Weights of a small GPT-style language model, trained from scratch on English Wikipedia: no biases in attention or MLP, tied embeddings.
Each number is 128 + 32 x the weight over its row's rms, rounded and kept within 0 to 255. Layers, rows and columns count from 0. Numbers have three digits each. The size before them is the row's rms in percent of the matrix's.

# layer 10 MLP down (transposed), 384x96, rms 0.343, rows 41-113, columns 0-95
095:155158066130111109113139198174152145115119135114127129107158096096143193068148120088080107138136118116080130103119133189144160091159087085104081045101074104147119171118162143134113181110150142110094092139136101116205105103157144078069153117078115106107124142129103113092134155099115180172
095:105183134167182125157089140137120163093095062075142208109127082139147100137104125179106134155109087116101167135106185107091141136128138149089151110178186110131171066117100161116177134092118128152101116131147142155094117157151119117153177115170127133079195060084152110150121102163082107161
099:162072164138120131120061122108124118134129132108084155112100105145122104122204160147104175100131173185145083180108107078114192142101100165125127161097134179122178080165064120113166089103209120130146174138098098190136138118114162077147167182101134167145102102166122118122115136140134166137
112:123091134081120119130117086188140113089133130116175198103106123166132112151146144135146101085204131120169138127097153175167165123078159129145134103151148100103126158064164134115150163103184159130128122142075155161153133138105098130096059134142176188076062076144140130089090157181095164098
100:113162139122104156084070135132045071197139075121101133087099155102128118128125166125123090171148171129159123107187174104168127187127143117162127125129076114117117124141175157138186108118160078132107098115143112141107052140099175167189176120135136164126121211146167161121103143119110116149
095:131116113195152086130086091153193107122108138123174084146060120156106124108127133138093099158156057099181144121119166125178078165107148078122127186163103170087115142092146085138086113146151191136134156147135126111131087153121098107166090088154174102073152131136167106084143106196102150152
091:101152106128122089128147130136094132119118073101149140135112119017114090058119130146150107150165151101155109169158137122102183110167111083059123045139142064190148100084090114099069118154116135119099183139086137155163127114111158116165134101150137192142132144138113173132126125097161141175
093:156161157162146158132076144078132212118147084090144121144112161170153098196121127117164141136150106191162111128095149133114119099110166153157161137083122164113149142113097135118160186142122096061151092137090129089052108197112127141139095075140107095110087133117086085064107122123135117065
104:138141091129099098150169146186136149153164117077077167101121123146153069125115154153150120163086128137120110113137138118150129113178114154105184096079117090171138122147165148101107148151151149141130153135125143150176154102094152086101139064112155169141095150102120175147086146229163143245
098:112149156100099131041155119137156109155075109152094183173083169155102111170119144142089147114094081067186082170077155138177110117129116095078159111061120179120096152096131152124171108130120183129090125133057146090092099093114143144122094114182137169139143149094104125158129123162149115140
092:087161128143122070117177196126132142132107192130086087156111127134172115117184151074124131160096094128161143096081111120102100162136142141116144073163099151101110139183104192102158100135140204133086122211153116151153091186116157127132077145122115140082104097115135072135170110092152092119
098:084114140154180159181110109134142151118137092113161137135135106167171147116122170113184147213064062169120088141113127096155146165138133201120115161173105154096156147168096091169137120127073118142171128067114110119164149095097103168109164116206116103107138111117170137191150148141108132094
102:202116090142185122068040069080125102086133107152161117054080134152181066169068140144111145134121120083096109155151139168145093163139116139127099138110135120146131160151104165110072175150147118106143116155101110137112155154115042095137115128157122082158127079090130140127106143148111110137
103:125136117106141106144099119228085111130150168122088088091183127133107169120094141117169114108151139098113166185143096155095122163145110211115111090131101136179157184067087145111129106120130207086135147099136122144114120126109163128130150108133105127126126119163162080039088184129129138184
097:138124131161175144110069107129109083104111160105195133130188142133172102090187095113156105152138133140181106165128135199150140118114104132153132172075103120167081143100179194109087182106144107199149160140116114129141166092125128123140100140076107144059076091107118173152140141178096155138
104:129094106106168156154112107168117131137102086113166204150145073142189113156095131114105114155103121081130170149140070119099141163136133132147135144123180130151117056103057103130160141130157112165150172091098084123143120081168115202155189118123119117122147181114034137117139126121172172093
093:099180130175131118114129135127172099161122078116140143102156100144112131078106153068091131106222086105161086161099110196121058142175123129111170066117159107134137126162075137160131128129127137084134141117072088137142080086141152107140149152113147106208132186157111070120138155146152092148
099:110115100187117150109198138115123084146108073148179143063137176086065145139163105171177077133161107098143153162152099107174135112146118166146101167080129181085162113144153122103078111105130143101141120083172141085136089088165128162133186127075135148108168137075152123088138110132139114185
112:128121072155188137144111134124149098147146079097075148119105149149115134170124087129108098111126090169192161093133151107143094135155159170113106110138102155145144157154099063054111133157126160102159178167109131158113167057181052134143108109154152137085076150088137055091092163143121153140
107:114104101167118145107153132097104134147103136115177074144067136159130144174104157194069128152111106183065082128125117138166132155105117091138120198136085103098154097075127136137116157095084161121083107134123134159070174170117120095083086115139135163126107154137216110090076105100183157130
098:160075126117123084143159139184086107128084121106182153111204093094095089156136103125138124138169099122143220134137091127176132110160076150184076155105145116089116082093150131109057099097112112119137129217118108119131122166150146051123117086092142130154126076116118154117109112118127095110
088:115114141101168171168179083113129138134236092142155095173110157145132154152160142105113128131069078148155138138140081189162079112116110097128136173106099135134127166133086152134058111128125144148081115141154197138050140137125152096140121118136149093127150077123107142131184109163122087055
100:114095076085155084215134133127125074120127125140088146143156136114121144118167144099087141156111113127095082106123105152171116100081075086147086147092138143152116120099101076078155054150172078116140108133183094162174160170117118124141170132111114074143178130094149067177158109130105076093
108:141084185125143129152211101156058173153114093086156144090104157144164090142117116117146131121094143073129138111127070112111178166188104167090109115089110045114144100135132109106159110073084158080119110174117153141125167167152120151105124156070108119143120139110087083118170125109184135087
096:121085153129108141137088063102138090131177101115094132076142146101148127110203139138131110154164135157152182164091129141114123154123105063163094126184164112091138177088148073140144194148132066089158086171107108114126100166101103118186142137132073168149158096095195134130124143144155186147
114:108144135096179053197167153113115099166171092094197159117115102100095104144169123126189083080130131183135159134132169145109138162084115122161091132171155112110097111158099117144117109159169131164150101137119190121088156148186124093158064143103113092114118134148103138169180170122075094114
106:062172155158118110126125127171137181106082110160099064111184161151138103103103112062115141174189100136162131117142129094109148178095174184088127056116105134157132108146168096081136158132154110128179110167119139194102182122109099146156064095138165134161160145149115171129115129131118176151
105:133131146133161171118113085108127162067156101129145199194158074093135080149068116124118128105213153154193131171121108185121131086115135109180137125107167105171128213161090136138122132147124145115124102171123133198172141133155094116124094147117127103144142080126188124132119155085120174148
093:027156164142146136114144125112108121130162150139083137125164215131188161101169194143142113132200157129175118090125118124149148142151081102168099170109169150135152140174106082094128180168093131042153180107157157125128139094140120130154099095089137124081108149120128077166123125132135128115
091:162102094159125146129126095133079111114146140162135135173187152074122117133151101135112116142106164144131123182159127135125090096124126127089103126150139130142217148114062089131097086195079111113171213101213188143143089190115136137137199184091136108123113098120110131085123119117114139148
110:088122119117091158160114103135098111128129143170114125065132104080077143096153161144090099097144128128116173177194179106133115092084147125137137122125121179136158186118110088140131171133211180080120119092183123135154175207138125135176126111135089082137123124119122042144144181085108139107
097:086123126159103137102186114152116150127137126118108130105114141090133161088154141123126069162136073151171131097169122121204130145104170128080122116126073154167127123184163117141158104162114130114092185091211202122180128130133087094135108175131083129175134174129078098131155120090088051109
095:087155130124105090079114180143122163120187164146110133115094137133108144131136112152118113155155114111115094150151169069209182123170128109071117119100178107183134110160155114118099155158091126102089088168196116197119145103098196118133156102164141153098143183132094149052134083086140138137
096:131148166208143059166062163120140132167117156120137114083192133118129147097150131111171133160126105123073074128095065115087165184186133169151128112100118165127096106132147199129140128113160084160110136106120120085145168082132156170103152113125109121162124161144090214140123156136166150097
107:166076138097151158110066115154090129180121108132102147208123130121115108164099125107113107142103114233141132137113106163069113153163041099143091112122135157169086129093104128129117185185172131123123156185104133125135147117132110148122093123106056147082114164166078088108094120156126141098
099:149168124084187097098155158140125118079202145086105150077134131157145118164035103086146135098116114183142105134104151113104138105171106067119150103161151087158040155098151101132126128135171146046104111127167118156125140127086075106133130158146072134109092114164118122127138178140102158114
106:123072091121122105177116141167091103136108115127147169106175164096133175125149139151062086155144190136133131103156102127061119120126154165129201101149165121143145136116145156125163103129170143155199147107132093152167141129119097105139135115116176110056094164027128156129077102094156188118
114:180126090127095127119120096120136116095105180112199104107109097103056184175140114163153164134142139117105087189118157085186137154089103132122192147139119120166129099132068131147140099125139169054118113097159157138121162115122182078077171150119116116138138111164116044140118103122080075136
116:127126128144136156140104154156185113089165126153123062119088128037135157175164132129180165147086163184149180149103093125110087112129127149096155096109185117117148206076079113169156171131155192096150124095106169130107118110148138117142127208111133122172097179171118118142122122164132104113
125:135114111106113146174138177131129066076128129122127164195183090120118110133120130203135149132102225125117125154134149167114164115215144097136119156092167203101131112100133125135099135143043152104128165154144106126147095122121151113117157150114154109107091119058152077137107142073091134165
105:131103135083180179137115137108159090108083107120137140131093113188124158145150110069156132105139122151117136085179126058142145152136120120141167141133098123084089001135137146155102100121085110091105140103179161159106097148146135160162099209134075104158151130135160118141145130055119079118
092:119132107080125095124111117112124099123109102081068117116141100170093096125137114165102150096203151112149152118112077110123125093148125137066147127177188084130137140097095136114152119174126160109109190148135065076145104064107122115116192129125082093093146152099101117037174123066172104141
094:175096147122116057102125143104101164181155130076128123094131100108098093141136129141106081133098138154157110126121119121108156161105167089061156102101133112104164140153161134140175136033171142139166136143190129181151106144138126083144083178189106189132139133074184121156116200155130147157
107:003090129101160054134150170133110144119174146117140186092124162105146090130130141152124139178117120109080139144112140141073141152122096167167080119135157163110106070135131165089101122061189162103117139127165140189093135173130109143134158120164121199118183110142137131122161145129103133140
100:050164138168132185176118120111119063120143153150113109117140135134115112197146073134152118121112112083137124121162155165073187124095115165187113103136114244130122117149166136128100117097108135168105156105113176075111116123090165138119146137140161116113191099100108162147075115074161140104
105:060117145134106151132101128123128117120104097118130176161134084079133090112146114139111204162107112174102087070161119129143176085128159125141119126149122137168097041120111091129114074082158115094153108147092147149180139143108132123175196092145103144124083159095071138203109185110164081150
106:067158186181135125152185123112120143109142148164055112119084144127167104125151117140119150114182172111138175171084114141100101116137100131175090123170092157123102128161178111112149140067112066088148126129150142116092084107169160086179110148139174170160160101119097142120168146151187203121
099:124118138090106164135167186153090138151122130128176161129140180159097095140133086156137171166129099125123178105141167108140153093152196128105133138140096067090139130153065145184124158151148175154179120213116127125131131089203115156073150142098121158106104174082128152110168195174107134143
104:082068085165168101137130166109096190158169108162099155159146149112115077131143103109139150087150159090157141140130090115157086127140093148153118113106092148150106107106092051112114169156149189127130117117126142108091116135239087100158090120191176145108094080139111145128145112132062131162
102:067088084140153147132139161102086135140128129135153072145110106110094095150066072142157112123160141076141082127145128108110103126097123153200114171149106089093172175155138081146130125128033146111156119074194113088140094107098072155098169158095116113120084140156145143086169113175147105144
122:110094102076087111148126149183147139164171156137140125167123145139083117114159125144199105155237133105113134113100137138127148139087114075089147141093121077118127157112098095099089118079160115112204163106121146112133157089112137150072192160175168187094128167133128157176164139170146136135
096:133160093089120173077049055138111118155130129107161099146090142064045123095141079126079110130111168128154157115120163094160125096085159106166132102129120140087171147106092108118116105197108069109122126140107121143130123161171083132143160183127083109144142156162137134121160167160144084058
098:101095120143122127117102122126156101175087135076130084123158187122089109149091148121141152136148118080112087125177150127179149173195140139127126142115157126085098066132099102070192090097120155109140111165151145123185091145066151132122153194041073049108146139121099113127137132087147126136
111:155170139181109103140148166181141139179114029134066099145139098192135153141141109088140125152133108118080156104088103097137136100084098119108134144107146109150211131174102103195125140170114130107154109085101090173122123081109142135114105131092073138111114163105136052104117167138072114101
106:140117145118146136121113176126165155100127134138148139133098161128153142109160105094129114105177132087136132133147119192094132115153090104070102101147123135116147059182093146112145113079097109096092143080145087179091111215108161117110085095094170132089098142135053179056108083115205150098
092:117185073084107154131105108132133163057019161129144116107144133160151107119115129126116091064085160123180133131117120120116148113103105129108125136173145147152068122097069138075153158133114157069134162167051096111139143156115118112175068100146118147165157136142158137153089156093090081158
118:178130114140127095053089144137095118105114100077164097118099064167160102136165143204054101109103153092173078167167176106124109137125095118131115154149138163101141087143157135138085122114173129120093129193146117189138125191199142115149128185102129126106162059116137130131155129143142151119
088:105154104114083116142192151110162138176165110131109135141074089066169129109117172148131092120107122076121057144184189085115091114182151157106139087169126175162162155095127108084147149083166089125116134135056099086121140150130159093139097192117100135080116118097143075144097138085116111108
094:129154130173111174121165110135181163152169150104121153105118101119113146164112095199132148136215122111143110061169173152157132112081095154150163105158149080154068135105123132173139110130087162106120126067139196075133156060108134104130215097170130125126150094113116128182128114120118117155
091:103115142167138080113123151145097183086140114160222099099137226195110120089136131204130112103107112091105093126139142154113105144189161170167136122099109107132154112167110180168126174124162143099089083165100131113162089111118106117152107190139148141088149146138124166100142136172104102171
101:150144130127184116131088120095140095131156129092154121156120065128215138125154106083119138121105164119176123147197182135200130088123119118120134196145135160173103119129192170103124129122122099131134131134121119142114090185145127165181124204083109084094105155073172117191114098076143133151
115:153123120127195120111135114186092155096096146117097093104124183085120107156087160129093092123186125119131094132122097132069144167112153180160134077147111135069154069103133184122122070130106175117114086179174103180119110144099080155088156148118127128135130066201069124111165137144121092107
117:137111167151048093068153045123099112084146182124130105165124205140127068146149131117117175125156147074172141116110143153123139134131168135128224138129129094130140088112152115134107074113092134122105133176105147170118132127130164116116152152113151077173108124045132102133103135070140145079
109:158118140100133204137069117196139163095095189144155067120157151095103113135146095149115144159102116190135156166102092165136083127179120141170121129166133108104071158135077141134146101127118133134160171161169137132183102072141114133138169098139116117181174144116110135083100147092140188051
102:142083108127160128177153155111141078179177105109160145140143174149062135071183157092122130087181191124115113113124145159110088118151092098126114060112130166130189137100162142113112104178147086118142170148159156101171122107134117124113173143122153105067132159122067156158122180167074164172
092:122062078135138135099085141116124157127162048122100117127084130098074112209140111203130196092136112124096107103091069120087097122142122098117119066113140108107142173144101088173130128186101127159123100142080152144132192128171080118178115144135113046124123143133132118139134133121159158165
098:191080115116138182101135099088119135124119124113118166143121152044147120103126126187122134122064116117139105119174151159166092190164136201093104116122152102147124172105147169085155139151184113122120104149148083103123132118163164178163138154163118113083158146157139148123114159190230120094
097:075128177180079166128125125128110049141140134121132063101089161120090105129118129120151109139046135124111140065130080119073154122107138099124193141169177123186102127164144163146163100116135088096116145153078153114131116104089082161136140100125102096203119182115119112156114159096069166118
101:163142113057149097128148162089109128137167142041112165147192058081128160122110124106203130090148109151146108132132138170149097162080171180163080114167140102173121158066143124093095113089082130151102123146116121177145119117112158133131113120079086085101148110107095154095126071132147086146
105:158126181147128136142115112103167068102121142113135109091084125194116180211130161161114091149130110151120075110104153091117096171113156120178065117042156096093136138119132150142049137137119132097137160089135148127093125093074159110141107126149121176140090138085070109132197133140143157083
104:175137138135183062183107104121117118121127052118105139120144191133152207161111192157066112097162077148160125121144132129100186200106175106106096116105137147156150150119125100161119148184144098170176141163160146108184060146129150143122103126137156112114104127109112148132087078092129151148
094:112102134144096119156092135110151112164148053081113141140144124146159130090234120093150126132008137092144150160143125180096145126173121179088130095091146099129140153142111127144132159148166171158142132080092129146135166150161119153119130166151101146055141166125143189098131113140175173142
104:065114142154152134092078153102067111097137076047159104153115101117086143098112126171135139138068140156167112099130100147125138133089090115159132136163147200129146117098141116155094142092151122065118116117063159141106141075057155107163093144155123149078062122133169092125153145097155106069
# layer 10 MLP up, 384x96, rms 0.336, rows 42-113, columns 0-95
095:096096146164127140120129113133093079106185063116066135123127125141166127123120161186109120127181166143091094123145078141170111073056107179200111131155126069091155130131142116124109138078136151155154155122095100110127076176196095112105125103045097160118127103139123136145172177096121137158
089:114172137124097129130154086112104119083096156064131102105179135123089100204143142143146183075144098178192084108146115150136112144096117060126147148096143161160060119116179134194124127116078192161166106114144076124128160115149148123207159127131153079125106147178158107126150136121106103128
096:109123149150155147082095109157122134164107145122117137086112076093157150139202122086144205132121111158140180174125118175137169119162125058175083124163139091149058118155138155183129166137118104151097090118144140142039086133060063166123134139099176138156113129112134137143119121109075149116
095:164098151150185150103122130177135123119087147166092094143069110126147126127138100161066085129109161149153159097130146148112086076120120156070149095108111083096111057159087185165130218163098153113095131086146085163132108134142112108060093088135125145125140074166146073129132095147101149163
117:135097121097094106130102122070073129031140173173150158113180141077145111160132195135138161111146141164090136141119105164133151051169125173139076120183112135140144132152140179095089181143101135103138124139104162094101080093179101096130150128087150111139095083091084123145122065122139148110
090:141115136096161173149123110131153174112161077106137134167154062142071120095138105120165109129026118172101171118094164105127110101093192144197102126135178127133135180108156153123104133132162086163117088172142160122073146165066102144100120071109173084125098127141145122151165074149152118123
095:145091160074153131134095136147130174110146178071162161096124149146126157147139138113140123149116171202179117085072101072131063187139133119135137092093134105056077139096097106171138083120090136126071147090052123101112128122128206115111144072139138125107100132170149116118110150104128177136
102:154117153208126129117111129089126114132118120122127122138138077125149189167117086128124142133106197142029075143134068102125111145104090114092137161099102141114113126135162153118120114129123111144092145090150097102143124101178170141141178159115143060142043116131145176180131155120131071035
096:081146130101155123136102108139137171019127143126087158061108084174100121136154103052156157137130125138177123139123172154136095136142108141115136134146157191057148080111192155144085133095143173125088108135118143130108156130183176133167172080105134101134133093098148065097114157166134148118
092:149155123096108103141161166157146162119142198090102101069185156174085117129118142119179092170122172121067133150138161194092058121109105160119125116141131102136122139147136089147216127096076115094125172115119107119087121150154135143126054134109201145135152119141087123137131150128201174138
103:101136141133125113137140144142162107121110095140164169102122138153175109142146122125132101132104128151162121081072124150042133176138100152114094163111122175130102141098196125139118134088104076115120052108057153100116047167176123155174141104106157034150158182089094104145132168139113109164
104:135124128115085131109162108131128131184127118128159161162153089144094183099133134120171136095173105209182146109164084155081179107152150150120107154089111095066101096161131100103144075207066138111165094144125140103163177143079129166111142066083155150105085127157128081170137127112100142106
101:136145154148169114095184109065094142115164134153156129123155134127174018128122088098153173088102094152086148128110118095170163070150121104127098189089153157104156107131145095109117118115120145100093151157125128089144093077159124122090111132048183127128155129130160165128155182074077167141
097:131111116125124107109122083157123086106132107151083138177095127159149178052084160113080147162117104148106128177101120121096213065159151086142186095123080135141178087150132088146166137137130082166137109128160129077193121110097151098191177127087128085140158139134120152120178078112103150117
096:105093173082105139068141145139171061119135135084113155141120075119191139196188202142142164146193066061138113110098117134090127126098144129122147132082126138156138110101142161162152099109112097123132124122102133123119134097117135115122143096126174174173144066168134152108117181065136077080
089:191104189123068146095082118167107096131142082104108085132112110139117171169148142148118097149105174115131107065139101117136188083179085150103109132194099124143105154163156136068137126169123124180153123136180160144073171150127158092186101125123101134098167117120104152111186077086120145085
102:156054155072161140102101108088140109102086064124104138135150143165090088152141135146141161096081132119104106109145169086094143094122133148138180086092092060170129111099102091160166125110156106150125156114100180108095133155142122224155084147105166142106171102178200112123157143152131100098
098:122157162065111118115099127121175116136130089067134114126138143167094118164167177139104092159125177158112139136103139076138208144116137108139081087176143143116077167170149154134086158169115165145136059106095087113142117110099169173133120096136121138074148117102120073112080177143063157061
100:155142148057123090130093124151096055131101108177099149113155157100106120106106137122110140183195106091123094123179071099124161138130127162148096125098113151162127191106145146147090156148097045121126157164139130086174059120100132143204094164103090146092139148141066105109177148121101117122
107:161154115056133159134141125110150162146121109143134081132116135174049123136125110084137142160126082109101084147124082094150138118088191105126092084124125110068140087193077152184141143146154099160095141101130149137088158132116101079151142125216117192101120174105138070176123178140102149112
093:121168168093086111128204093132107195096076169150111116162159065074149100122174131177161106127096143131164182114119171143164175124137147093143102156084074118201147074127123124128105145119109112075159132126131170087176086156099077115160109170147161148110128155107116090105165118120161138149
095:157119072149094117111125090149117096139145122168070144124119156149152112118152154142125091100134198138119178142129138062167178125136102094089121147159115180095126112161125112117066178129116129146182165213104137126122059169144119183089171130109154133065104147096082125147076150177168176137
101:149155162108138158153185136178157132099107099126094178149192161138081150084117109197101161121125094178120069095077095083140166110158131145174137133042130184117088148106117097153178146169113109122090158121167143129164109125070146152146124101122108067149161126134056102110137117149109104142
101:105104146162179098146157135245115085129139106158123116157111102127164114154179083092155116104160163085147153135099185061203098180142127142132052170123102090174164086131125084134111139107140108142135150149097124153155103103154119136091102150137154075152126133155082078167155140111131144133
102:101063125116204119104114126110110104128155161146149164161151092166155130183130161163156170123170128119142134106054121095115106106114070100127091190080155083121138134126122131138099130123064081126074125095136085150128114143174083111127096165070103126158130097148047194127098115163088098118
102:144147147079164124138166107189107137130145135174140159158103161053110136102082142141146119090107144048178140147049099080101173121083125143132128133111126094129161184127185123185109163125099156127148122098163060126139147131120121061167119082198152115143112147147139155110124172134116173084
109:096098174098150072117130131139177079106101152182157088103160126112165164141159114135114134168092114110147170128123198131132105087112175105113103099192067120143144151082186126143073199108166138104148186093133105105109093110128149153129153108151122114153108113039143163112123073135177170119
092:161179130116131138145069134126123106138096118156102111101154151120096130144081136090148142141105130126172102128099143131141097150178182169166147085142110077143045125080153128157127100128189075211118118098151113149087148147165102124177102099185100112134154094137197137054175125178138149169
100:116121054121092150114137183125063178081130131147072120139111072133158097105133160111116109123149065086162136124103128097116117085091084150116157175134122165107097131082165052070171076085092138150088137195135086143190140144128109126149114103092156170119100175129162115161113120148133147151
103:133131147091156122109083097130139147078073193135133130083120112186124172095127169161122160136105100157169142104090189173047130110076108097169123092180102115149117125082192093118162121110081135125146080114178145093105139174097097077118053166151140170153106136141108132092140158112134120128
104:186092087071089105158147116112112118151095123181145144125154175187119120109089138139112158093044164148166102083158127157090108180116118098115117182152104110125102192146088152115097164158155089178154116158157071100154161149110140144163120092165104104053099143108157149136116174159163140102
112:178144169140119119121145140106114061142102108129180159124145098147098112140112171028112133084062130127129155102120048170085138101126105155132121105147134142144125121145168145139130098070157166177150196141070099179099191150167114116157079116123127132161101105094165091134147106153122090182
105:139141138076167099079223188115148107097074147159081112165086106134150158106112116108132107151097107121116130131103105112207094072133075120116141111096146130158166091098131126168123115145103167162143153136093064126139136113077120128101113155137100161130130084199078071126146164056147126146
094:160104085121109160117088078118112135130082148172096122123133104135138110144112156136159192137117184128186108043156111123098164119118153158145143091152169207136078152144121153191068112152111130169161090119118113136162133158159208095134089141125197107134183118151098138158132167130087098086
101:140141110124110145163142172147115136076151193120148143139170073144218092140135106157137093173127155080136131099159139150115073113115157131154118134177140110063134086170135070161152116135126168141140083143090123106154169131112158112150107117067133166181207140112136161107118172160168114045
097:139151125143114137104166111156113158124155133158133116092085073133135162128093138139137075158123153141129112125098172152202177126116098118088154152095087107126105117080107104133128150142039102126071104120082129138125143115108093147137114045123141102184039103171069126173078152079098186135
101:149139150076084160154112090138127136107138210115151155094117126167115173121097183130173114110135183110118117095161059093129163103142179097092129153121111053099124102150152118111147148132130141162083112095077145129078134100107111140127178092037060112119177124083128102152157160101138116081
107:177127097073137162078105097177109122152132119195191107126123182106197115106087085138063100093127144121112160097154107164135139142129158107149086185080096129071178171070111115104160119089083147151139164156144161105169165136133137149148170105122137093151132111107156158159149112109078184149
108:133111131037071101093175133173127096127168118134151147106168118095115112162145096155130147131155134116065173108180113124107141075133202119098073159139105130105140087151120100117178124175143091129125140092115110142021144140123131201118136091149128145173080149121112082118115102185160134128
091:124173071154124178105114168101153123175208099110096150132145131147190186112170171122118110114098119140101175083127173103076105116083090141113072131172151096129110128151111122135150188096142103172138057157185129071176124130120098064108148110127152142193099109160102110114116132150137135103
095:105068112059145174149121118118124177147093111155147095115049075111112143103143166092147119153103120148115131118159090112127056128113125086172105068047068179129144131130178119135097155104127122102116160143089153133120070156158148119125060119144147151142141091177145168162134094189116156094
106:129112164167163171144134126100104174124102099108139103123158113195152180197116136124103189064132117105098084118154115147136142141139119147138103115050118130099125159135141125110128145119134110080126194144067073134106181105161159158156118082115088118172114073182085126128206138084189130108
100:078112146120151137159090109107096129157120138098118110117153151170138115096188103105091138163124118053076117177132132142128172109117177104118071144142138195118146106126175084120110135146173123120138099117135212112148204142102100161198139084123077162124083086109178131136194130136131065130
099:144055116081176114119096149098142112129193099129145129110098143169107140068123152128157128100151131117116143160107173091127126186185149108176131124114158079134095116071132049164174159120142134102099146165198117149135195074133121100089086104165195165119122108105126198118134118137150145116
098:116169120114089151144178102123201183124122129123114160109135110137156129113199167120121125146082160120098182113089202188104143122117103146101122077143204121125143142108181101122123134113111112161089120070097150083130062153142099113153157112155163106152105211063169117119113133166094123094
094:094129153143121133078141091116119107104102133127145097146167191111117184071150127176164157118163181168165136153105133112100133145047154105086161122127147128092083034081146168093143185114100086164128133148140163115154079136111083121155178164113113151089122168084128130127118072167086118097
112:139146102170113029091093039127126144129120142198081097108072123142112155129102162076181158116118178186160120135135086100125120131104075130123164160149146127139080125079173146113094137151128128111144189136122149131114150180124145146177114132155161135163100126109051130151071138123105154095
111:208154114097148117135073077134123116100091150147120116122104104151174081117110109119164089152139075129122123105095080118074124164125133111097109115152148129097097133171105172104217089138118096133169129183134199128091102118045146148152154107110062162128089063129128118154150107170159120162
094:176082161115157195126146182166158133187128133095092128129187126155144124150146116111203102165102087136139093151140171171083144122100171086096143120127128170143098071100137128160096141098150131100151119107141137144097149161156101128066094146101180162145100061077059179115093134134133150170
105:076086100100083150125120133165178117099168113105139193143146123129158138116165121122135095128119112106101119110052119091102159075142169141085182153198089170122140138120157102141136128174127064210173198087112140138175180104124167144141102109153080164112134096124106103119102114130077086111
096:127105143131129156131150113061186171140115142103100125091181158177144161110168115138164115112082151105082096151122128097174117168123076176109179142110119131217082092105205097134128167076103137157133126134144141148212128122060135108094135139107165153139128130179085125098119108093162161155
101:167112210098138152135087140129197128165130177156171100119100116129118153118086114127090118124147097085102121075117070097123118127139089136114120118124124090161118097117118119132039173170119166153101127056099122196184136171116101124132155113116188172128067173162105142126181147078119149123
108:120089111179103194139102142167151168185165141168141160134131100147144235154169143153148118141137154121071163132066116099124114100105133184108064083163143159149107109136077152162137131083143060138074140113147100124064118135097133114146108149098114109103117137081100170152076106136102109118
101:136120143107165148143140105166165200156128197126138162155084106176163120130151101119094115128182136098075124206114112123106089113064124131182155143096112162149153132100136095145081153154116139085127108161095113099154060067089127069128172072158092133150126126043153144123138101105138126098
092:131056153133111097110170093139129121128138107126144143058076085125134155145153088157121075104104132170153154096105100130169091137154104154143183128178073122166069111140095156136148103128162077104130079095158055123106111120121138158162166123127146028157107106133101140089102064127102177158
122:143105168159120172161083080117101136139150119112081121145154131142142115135187134087116115102123181149165135137121097061121112136026087128124179161138127142137110177143176104124181091153149102137052127175106121146136093086090139102089131124100124159095162103126132163168184176084114091058
083:102117131125119166082099141146101151073151169145070106119181112062149090139091117091129122109158144114106142138076123169137160141045140190128074117093177099118193152134089192166164144145175127116191105137114131103159149119130148117151163084188150140152089161093126137124144154108124071176
098:109100156134154132135087107125077136180159203132115116106183135170138161136134147112093142114115192093079158115112129163186130104117082106094173117115189145083061102157091144109073112108136136132084104168101163140125128054158098111191156137115121085072121059151182136108143093127127122132
097:168099155170146117143142106103107137125150139129099063138102106157164171161147066052106086040123140118133122128113129159102145129171030153138142144167142157159164135184167144149149107140192160138170169139097061098067125156071155112110186096135123110131132151107118097135134137146100124125
090:129160087120144143176187153139117166104097145149133131181086149147138103095129091136140162129117099177110103109109172097187133063148160065116130110054153132130091213188134110138141168146163084151136109094184105142166176115087124142152131101079114092192122146135138067112098133134179116128
107:114112103119134143138115172134119119161062063134134120156107095091196138054141090158145146135110155096114118119130149114128179107113114133119162100147094170146061175145111174159153178053140108192139144090241090106125141075123125106129108147134183153121133129165096112120114071139121127147
093:120128133178063141169167091150165128141116142114155101172088090080101069196141143125185159120153111119125093113121087097101170117096128154194125075162121124081127131117148120120146147137138111156072137243108046140109076142087124142152159142124098153143133131107089130114136129152118109066
097:155117088135072089128144112173166143102175208118155130167198093154102127136070089105154112157131198116115070171100131141161077130116143087139141101113126130112128082120140164161068128121076112149108126184092120173178101119153125173136177109061092088168141146128077133154105148136105126147
094:110119150124113151124134171182155150121095061099186156156136142110131073157141099116121138110143115138163130157121084078139130103122160105130134132091113189132140103104074097155102150118144184097107159084179057089157108095090080215138139107109173187070131056146141103092132105160138114159
098:124138118115130188132202141116160125116103166125086112088149108206157078117118173122072124096121114100172146119135115154094147130171158126181114142037098198165126127141146169084112149092140167084110138129166122112130164129090056158143094107112118176159143121096190113092130092121096175114
103:122185112164123075160130152162120128160161088093109085101184135191125108155117114089074080112121104158135140111116094113136196072108148054152155172152155099123176099109158090142142152133058135065146135131158141090167114130113125092142161120082152185163100118127130088174167122115149171175
110:120122094050136112173134090176141103158124150146108126160121125094141169113162144182104102116121132108134121139149107019105116115159167071167163087155079109176113133128100099179121069185122102139142136104103134117163160150074136134130178079138183104169062091180146165120132125103105119105
096:107136146142103112161151052188139077158082048142107133091106143197126070113125117118112157153140174131166151145077077065153126132151143123091120071127102145080070135113122194141118129136126142111104099150101098145107139119132186167195164073158148090116135167121161100116115115115084123162
104:173115081177074152180158134103145028155101129150138161095101139138087101179136106127140108131110133137107115139106052133142158094132126112164147131071100072085114125158133096119154124106165161109158153065137146107127148216160128152143102136114090122051119140184110114174170137130158136084
098:126171165061146194182169172193129144126162146120121115083129123136070056135119100141083132056132184109104085182122103166107133143150085090097034177124113161144102137156112115173138105136177129101158138117143090141149130121123118122152165132100110085113132095127176115109128156159102140173
093:128133195070111069129170097126154110076094068104085083120108131153174093081096102162138120215178129160134160126084122124175131149108147121131079137157132129088083132096128091123154125126083182087211179150163132149112080122142140133150111156141162117149128122184107116084090126134102117160
093:129062109141131135102093075053181148175133162160145163128142141175133176104091160183103191113159098124142056130122106107173135119154113086120087129149110191140121076164113166101133173127128147167125197100147112127119154102134121163188150110112164136146087125091064149136137130106096181099